{"n_layer": 11, "d_model": 192, "n_head": 3, "n_kv_head": 3, "head_dim": 64, "d_mlp": 1536, "vocab_size": 4096, "activation": "gelu", "norm": "layernorm", "norm_place": "pre", "norm_eps": 1e-05, "positions": "learned", "qk_norm": false, "attn_scale": 0.125, "bias": "none", "tie_embeddings": true, "parallel_block": false, "init": "normal", "init_std_qkv": 0.021, "init_std_o": 0.00448, "init_std_up": 0.021, "init_std_down": 0.00448, "optimizer": "adamw", "lr": 0.00139, "lr_mult_qkv": 0.7, "beta1": 0.95, "beta2": 0.95, "lr_head": 0.00429, "warmup_steps": 446, "schedule": "wsd", "decay_fraction": 0.894, "decay_shape": "linear", "final_lr_fraction": 0.0, "batch_tokens": [8192, 16384], "seq_len": 384, "doc_mask": true, "train_tokens": 200000000, "steps": 16737, "dataset": "wikipedia_en"}
Each number is 128 + 32 x the weight over its row's rms, rounded and kept within 0 to 255. Layers, rows and columns count from 0. Numbers have three digits each. The size before them is the row's rms in percent of the matrix's.

# layer 3 MLP down (transposed), 1536x192, rms 0.116, rows 420-453, columns 0-95
077:124132122145140142113093152127132098137100109123071144107098161134133125123099127126134082090101136144060089161102075075080116083081194127137089109148111125145095114179204115104072138128156159114066157134139062091186208129153161114123154179154085128093138122162098158105113160153138141113
112:118111124071118150099119103120166038075102118100155103144152095118170127134121115104107156109224062159136148104117078118109086131103151125164103167048176145137127133133134140086098143135125095176166175213119083092119137155119149140124129155150158094101150095133139152107166070120132121188
095:140098127138105073147138109162127094102085129189149110167143136136174182090147119125144184180098149125110144152162163086136123071119148121145120117143080132159117140131203113076187125143157135126128146123153139123082062144078220144121154119078110141151118196085122088115111079096053162106
099:150129153184157067153129127088138110124055152146134079152125143045132115164149115156160114097150077129108145062110127133181137096098107125146099172118139125116129143099161140173146144169079151073161185132096096159173083118136046142140152074102182175109119063118149103117126120139125084120
099:172116045147096078189145060087130110136117169123156082145128059100088069119106113108168152102113099087072123129108188138132192119105160138114170163144099132123142145110105076142083160124099143111131114151115153183132142103120129147137218125113149122185167133130106089104084177126149131137
098:112133160130154110065145158191159136106161140130134137104154128063152094103122170120172104182137056081070159128062138088158097104071227129123150100115092157187167109102135137122151141127166081101118172151122103156141139096196184177142200108119106139153148094108170097058074141162117128131
108:095093156117129170164151141110140123112071186145101099190109143158087112159136144180117147130131192157122123127078125122103123175158150121099075116158129112109102203072089151165165129106139147127094124158131110090090096114114154123106192144143149161187179117120081194132166141126090125125
092:108165125112138110120131122147144110114125126071150135144080128141132156123191141136073094171147166123129050105121061099160120168124133081124110162076122137152123113137141168138131112140157094104192124144152201142131115063162164159112148110112126146119111082039103177164161112120110107089
113:115129209164158149171166111127129117123135106130023157150168134109142028135147070128138139089118166133153103082111177138165191068119137117123116090124141110097163120098071084157116088121094170153148130114139119110145165143142144143124152137127166092098153148131071173098123157169135140109
093:121156169151115176161134134084120157112167173141078147065143103131133132111104188126131131103187136177078137119131108126102106135180123118147137116101186162191104066151162113185113148068135105095069196110082107096118094097132098112130111134106172143099138109121091105136119141164128191194
118:117149105125185068159113146135123100158149142077193133141151187095089140141091115176070099147096132103100146124147153139156178146199103146123160180140153094116121095108098150112168086146092138112177067135125183190112157137124121200155123119142075139123050107152101107140085107117097143092
094:113133125087148128085148093129103191154125123178108075107101139195061145138133173155154125087109132089160140146157143132080173087081185169104126138154114136144134094143116104111087074115117172089146095103128146198129133131119087112108146161097102160138070098131093088163137143109092139184
075:109122129101138063149096086128137105116112142142128092201187079135115135124110140125070171160090087175142058128178094132151143158137094116158157087120095108139128148092093133120142131095154181130148172148158155155119102190065093136144151109188103126129050132168168094117122131204134078135
089:118156116161092122140123168132150115129085109092138155165166131117124098192117149107118157120098141196098154180104123067155193088101123108114101134099134107157182125111186158102168134169118173085122142105119169104129181154142132137091185134095119095144112133086124169156096160092153105187
101:124114116137110140105132139192110126106165203121144189145191138096196129106147196156114076155145127107116160134109125129088209112102151119078080066068177094107141115088126088156138116085166117129120088137131132118166106191090136114118187134079104124112125134054112214141142171141116120138
103:149158122126133166156081135123139128184144109120136163097088129110121157166105150149123217122162115076137119142121142158167072156107113141122110108201069106146097151133137126157167198149143087106130136158125107085112131100150154180080104141091133153113108140090146162137138126156072123116
105:132146169056177194177192112130111146138135117170102147191152116113102158150124125081126096152141068132073104125118104143069091101096144122126136166138097102116067153127170107146137127096184110153112133178090144099113154144125179133144185075113106071085114141134112129106111116126131186110
065:122145148130141079180144155071138060145255121107135139161114096158090126079109080141184119161123113132114161193140087095144163182092090097116095148137174117099132192145128141132098117142138117106099107119123082113125128138128101165093177140137166140124112153163118092102118179119129078167
097:116107063149155099095076095103144110164105148113161105114157150133100149138166164154079088148066115164096138073118140135180172093095091128139192179142092126172159165133151144148130118090182136087112126149125154143142172121109171138153151055107128184181129112110100150132113092118116122075
101:095158185140179100147100084165093109086142175093140170121141127108072121137079129078124174110156142171123153130104176126129113117134071114089164150168158070141059114080100107095103188132101151146146159142101138112112119133146148122105118129077121144151203117102153137138146148122077178198
095:117111125143142130110119210145119153094112142115132084102142192122175145119127159142194160172069194099061096145157086080138139154123114134137108084164129151112139188083108144148145142190105141190077055166162107116147134126088127081111110122112101113111109105087110166192148126137139139189
126:176121188098013135186135085139165116108151049145128106148111100107131136113145099136162137068137171107115151086171104152145122121140072103124140109141123166165094112086140081079132151059196175160153137167153140120115154130134162131163143136105173091076094170147122112104094163140100174027
087:126135140142188080098140128136116087184121137155145082114109141141067076107166174088191112074157134111149148119143181137192129117136143112094076161090122090093125132184124164086134208181049147082063100133123127108129132145172139153107055110157108125133114109127063097093173122125091123084
087:165142186146076136162128137145110091163115109113153178135142096156144174092113217147151179159119124069140136117104151080142105120083178113108126123166069105161107098104089080125140122144152133141112191133166122174107127153115109161097156128123118123114145117217142143167117087139173121175
098:120107170073162082171184105154081189163109157148098065131148106105132123155144183149152162091105138063084094162143121099142188111127057169121127104128092120100100153093132161173129104170096201163126122170133098209100132131135102144092101190118139149160130128122108058122091117062114115133
082:082159091115158108113069108141145101011113162062115178134131141142140126108126111116138101099125166170156120138146093167126197154094137119095118119149142187175158108162152052114096130130149124160133128113117106086151106122145125171154152135179127102156128065153150152112118129207111092159
105:125145159196101177139146105106118105112183071136142149122152091102161064095139135135117184135138112182140161064234128097109133137167144115072106134123138132125218121078141115104144129179094102153191126099149139101151104099100082166128110157154129092169178113139133163165081098181087123161
089:118116120169141135225141132143147151104159163130171132146128127182174083153169090143160153182172075128113100109105156117155119129143164107129041158105116079143130133184120103203134137122129134220125079130094088163177059177119089145159128167121104151130155044113162081087128126091127127136
113:111121152167126146190120159111111172164073143141106172113187142092086180163157081187119191101122148102081106123079150122139112133205102120139144130125091150155151105133097114184074111179054156088066122072129141095135149119151092151155119084157072203133129169098115089195166168127116117119
095:164153068123096146141149083168097115134153072140184127117163116072126191162103114119171120083110137102125169143086095169107175127107155117136034106113108160111182134076132125134117154135148142114122122125115112112199092128147209126147139180097119097151089098117111092049146191105147083131
096:130142122144161155145106163123107063096155188110085168102118142157078136120139149110172150083121083101212164060176143145136144139127103125136174144079125106187112119124128116164125098077135120128130160101103094127115128125146128184142099088138180118166150105107066122119171045114133217123
100:119114077145119092109111110095165147178186139151155068107121146138128085081170150112197110163113135091148092119144068122139095129095117127179109166133119180120118139154082103139163147097101104073082119130079124172215100138135087149165053101144121137112106155106070153106123114103137149119
092:126136096159172055096159116132125141104128164092121100154101114109143117162149145125159149160124209127133168175159150084124164106160140138144094095185112152145137138123157154149136090152160158134116196197122140140168123137111191162114068125123117136153069113157108116131081091127137128134
110:148124128105121123134179127184125082137082145182160102082131154134135110137157127172104130155154101186136145166205164108088092143127164135107112097133104123116117146182143132112160159154074127119127162135082125163085160123193081103089162187155125155116095068134178161088165117129100127211
# layer 3 MLP up, 1536x192, rms 0.137, rows 421-454, columns 0-95
093:111130114112125126154109067120140140151042125117133101151125147061125125149138108101154158122129176152083086132093123089119136208174092141166117098107155171156098155094111153173172128159108115151161047152098147116104129108072154095128133167122154161124146141150112104112096154136090128213
106:126127167157123121135131102116107153154113121165113089190150124065145149153178132135130147132158125117038125085110119112069122108164124130124168169099049111137171168108109106180136149147056147110135173107097223205126122141141157175116112133179198150178066096151073112085159121106053069127
104:135132110165120129172123156164117117103135138132123143143178132067144124075108082077042115150163146145140154179151107102142118138115087122122099086091146191114133128144108109155135130044140065239103131146150145130111116087149178148107099129128110131119127144103109154134147150187051120165
100:090128130152161120067113154088150127132077164136105139158086112169131118075162140134150146099137140151100076126129128130134119114179121132142183152094125102192178140181135164158121081116169203094202063060120132118148066185132133088124076149162163109084165127112121089125085112105127085120
099:132116169144099119217121160154120083120100108106145130173123149159108079129102104154116127127169135135156112131114106098180191225157140140136099075073157072069101139100125091075164166138135106192139140143089125155095052094126140110160127124150118126131090142111131160131165114148149146128
102:104134133134121104152143075140157091157108084109106105234139138142146132089157105132112126065154142117056139091124082129129125164131102123137141088142122077155118151130080174171169113106155151137089174123125064140187140162118197138094118120099159107153090131181200068143182108147059140169
091:140136165114156149102123083077137132139069134131168097149091153120173093112149129172144134160140119131139069107111110091056097108210135116175161113120126134144212151087126179116134082169106120127132116103080108142156115121119146112126143096137196163176099139165127062138063102096126081159
107:166108149142106165088104117153142082121114116092132110193170164099145217133151141107125113145115158124084092121130086123135121165151096126120094156065125176159179119113132112102102124133176137104179134067128123155134139106176072134127126175157118131111094110158146076164092115145118115119
098:146140155122150130190120119100137125118121142100123145125104146131122114173140093162141130111117098094165150102164190102093146094113074130127164124058111132121167110065142128147148114145101107189129163127142100126106107139113100187124126132125136125171103115065117156171154115133167140115
104:149152129139181097160123140074141093150133056119118098167137130072098114106173108207133128123137173122126139076136205140151105103115113149141186153092086089142116137068141162153179103097074173115163121107090121212070129085114121132125106120160154126158109078130193155103130100151154100150
109:126131133055180082137122052086154096142085113110146133157113103146108106121127110186137125130096161083126102156110120082184167158150120129165082110157118070132163132136143122162169108096100127129117118138109130161136112147131195129083111159144145144073099158139123135144135073150147125148
085:099132180137081133157127110157126081113113149122179095222160115129115135153161167138122198074154118133136130183073129071157120133134117134117151091088127196191132098108124202143228154075091123090136100096129161160087081125096143136092095130132128146076071196156111085161148045140166118174
096:106123125111107145131121003107143165064082125117190136123143170042173102185107143182114187128159136112149139140031136105117103164135134145115152139163157114103135091089158150127126087137145121149157128118075134169132126193140097085091126094142124135145109123172112136093163097091144100145
104:129128129086115040101094064126128119064114089096163165117149172124141109138124128163140164146139113107150137062096130108152117124137139145134146146121199065129121118093133156184137114066141089153127140180071081125080112137111185079146109152107146123173102107109169168123164140136174152198
108:172134151139106140112145109113121133153096066140138115127188106099190124100160056138094118096123135156104093072127121143121117095089135133186123138136149134117117118153060165168149132109130151134084098099100131211176132151097147084153095118104146072142134099108164157151127087088166131109
104:125139126135138167189103121143163121115109125099136077136156178127139091122129094104150115101191164116154095064138151118148153167212033135126137095146131117108153069155126098120108112124102182129117108099141092108123053148117110086095106110111149162158095094100162200150171114131078115180
089:117124160063142113132079096119117142059100114127203094154129141139123162137127114154110159125142124147168109124110164059136154145136059142144107109136132179154161101136121147115180107119124099182166105089136107154112135166128175138156076150130148162108069170101170142159156090154133140157
092:133113119133062126146092085132116116077138179161133053147147144141122062129101159110136184122161152040146153122182134077116146109135121107139086094105170150116142111136096162113171144116156095135115180119155135102117097117142177060154109170119124150132042140060084080167109125129166125217
104:106109106117118149123087109146166130136139074094187116193121179115125116152139095141136182151145148088143135115116146102153109173115140179146096115155132125130115162108112144116141131101117149185216097132109152179131094174112085128124127164135095131099151047060111171143136099130139151110
099:141109107167142085113133113130125137049141160120137183159154102187178170166127115104097124086110213098114104183131078127095140145148101136132124086156096157085152139147160106099123149179096138084131135146135200131111129093134123132119133157117131151106127146120120114161089130148090099116
098:125125141053107129114136132086145053124110188144145121110089140092181137193130150105085115113130110108125133162127105102099129201136111117127169122091139176122117130120128163147176152133151103112081120153103145178104160102095149158117164146148185123124069170128108108147150155132113094175
099:120116157144114163154045130172145078112130093112161083150132113065114113140122061196157114115201129108145114130126144132202189131106119124132110141168152115139162127161138164091130115065151151141093140093121094139115130141137187097160127094124147099083060124175146090142115074120137077165
091:133137171128105122112093105113121115089116105093188118162097109174141203094111153138116179161121145093133144112065114107130128132153125142158132092139137112089192061133129160102176143135124120144149117148140144141115091138135222129100083116144179161103005188175149108157110089118123089200
117:108127188089131093160135094114154074112138152088152121185187103092147124125166125147099130140125165113103063171131120113069150146194052140138117117097119167136156177086122129142142108147092135170111088131125172147131126118138171153112132162133168136077117105156157055118106116147086071154
078:133106156084114126138118071115116171116076107138135103173172134101142184139184133116103153108155169139110147111113158098124121120171076149158113141082153142142186088105111184165160131162133145147153081083126128177142139142157177117145060137133157151128089164130168100142145097092137099169
102:127070115134179111117111116116130166100082123177142184108123125132129183137096068141161125189088110085171133109087127118097176153211132131158129154181119095068110151072084112143110101148131100142134149142100145143140144168090198104142119111137140120162131108111086133072062143111061109116
098:145153116167192115173122124131126086110117131153148135116138092120098150147171153154153158104125105118094133138080173133112145169132116114104147148105055141085113128040115101144104115141137102104091136149129111120077128065128111131053098090135135122169057153110154118113172133155122099161
106:148131181053124089167139117159118124098144099137131131132178122150164152162121072126138176082116214161147179113078132117130144091098111145127076069139127145120127099105147088159158088049086110149146136104125133122179144118111122198120093124133117106065118174109138161133196091181168100114
104:164137075117220164119129138132145144137122117104081104156141108168117103097215147113080123173137149139110112104162075137137095121124108136133162104100090082090117149141165171141113079191080177103175111090136147160090163117130124131132103128157147115129143066142187111165140134125113128113
096:161152141128188082164117085106134108127099158118132163128145129132184132141109075133113143117080141110135148085147190113102144113132087132120162141144100097120203062053122093159107092167137151191151202116157115124119051158153106178108124098120095153168092085081166158169174126095164155106
101:081130117155118151175078091151150128107133152146144063151155070099159118097187056153146137103187135098167171165146128103117132173105108119103072110116145136141140151112120118093132148081165111188155123112156115116093135166090177091097098093109142103091090174088119174129191062157119097135
093:164154107125140081113124138098142164041141162133147092158121102162150154117173165127079084127148184100096069114156154152128130101123096156149110108130132149138162173126149170179137131105082183121160070086142193182144086132109131097147118122138174115121161115122153153103113097169068114071
107:157130190144114089180098096149134093166060104111133159195171146203110153135138146078078118139102125110134063165135086095119100231156138129126137090118155058112099162133132117120145124187131133144121058145111140146076105108136129153138108215090139116102172104161219162141181074113108121111
105:102103136104152076085120103139135121100134186082191175163124191162100123125141156143126189178157186114125131143140131099179111111118146161163096121132125124118141180137159140095140127119154166180137126083153111148161102148146081102102112123161112131104139096128125159156126118169096126117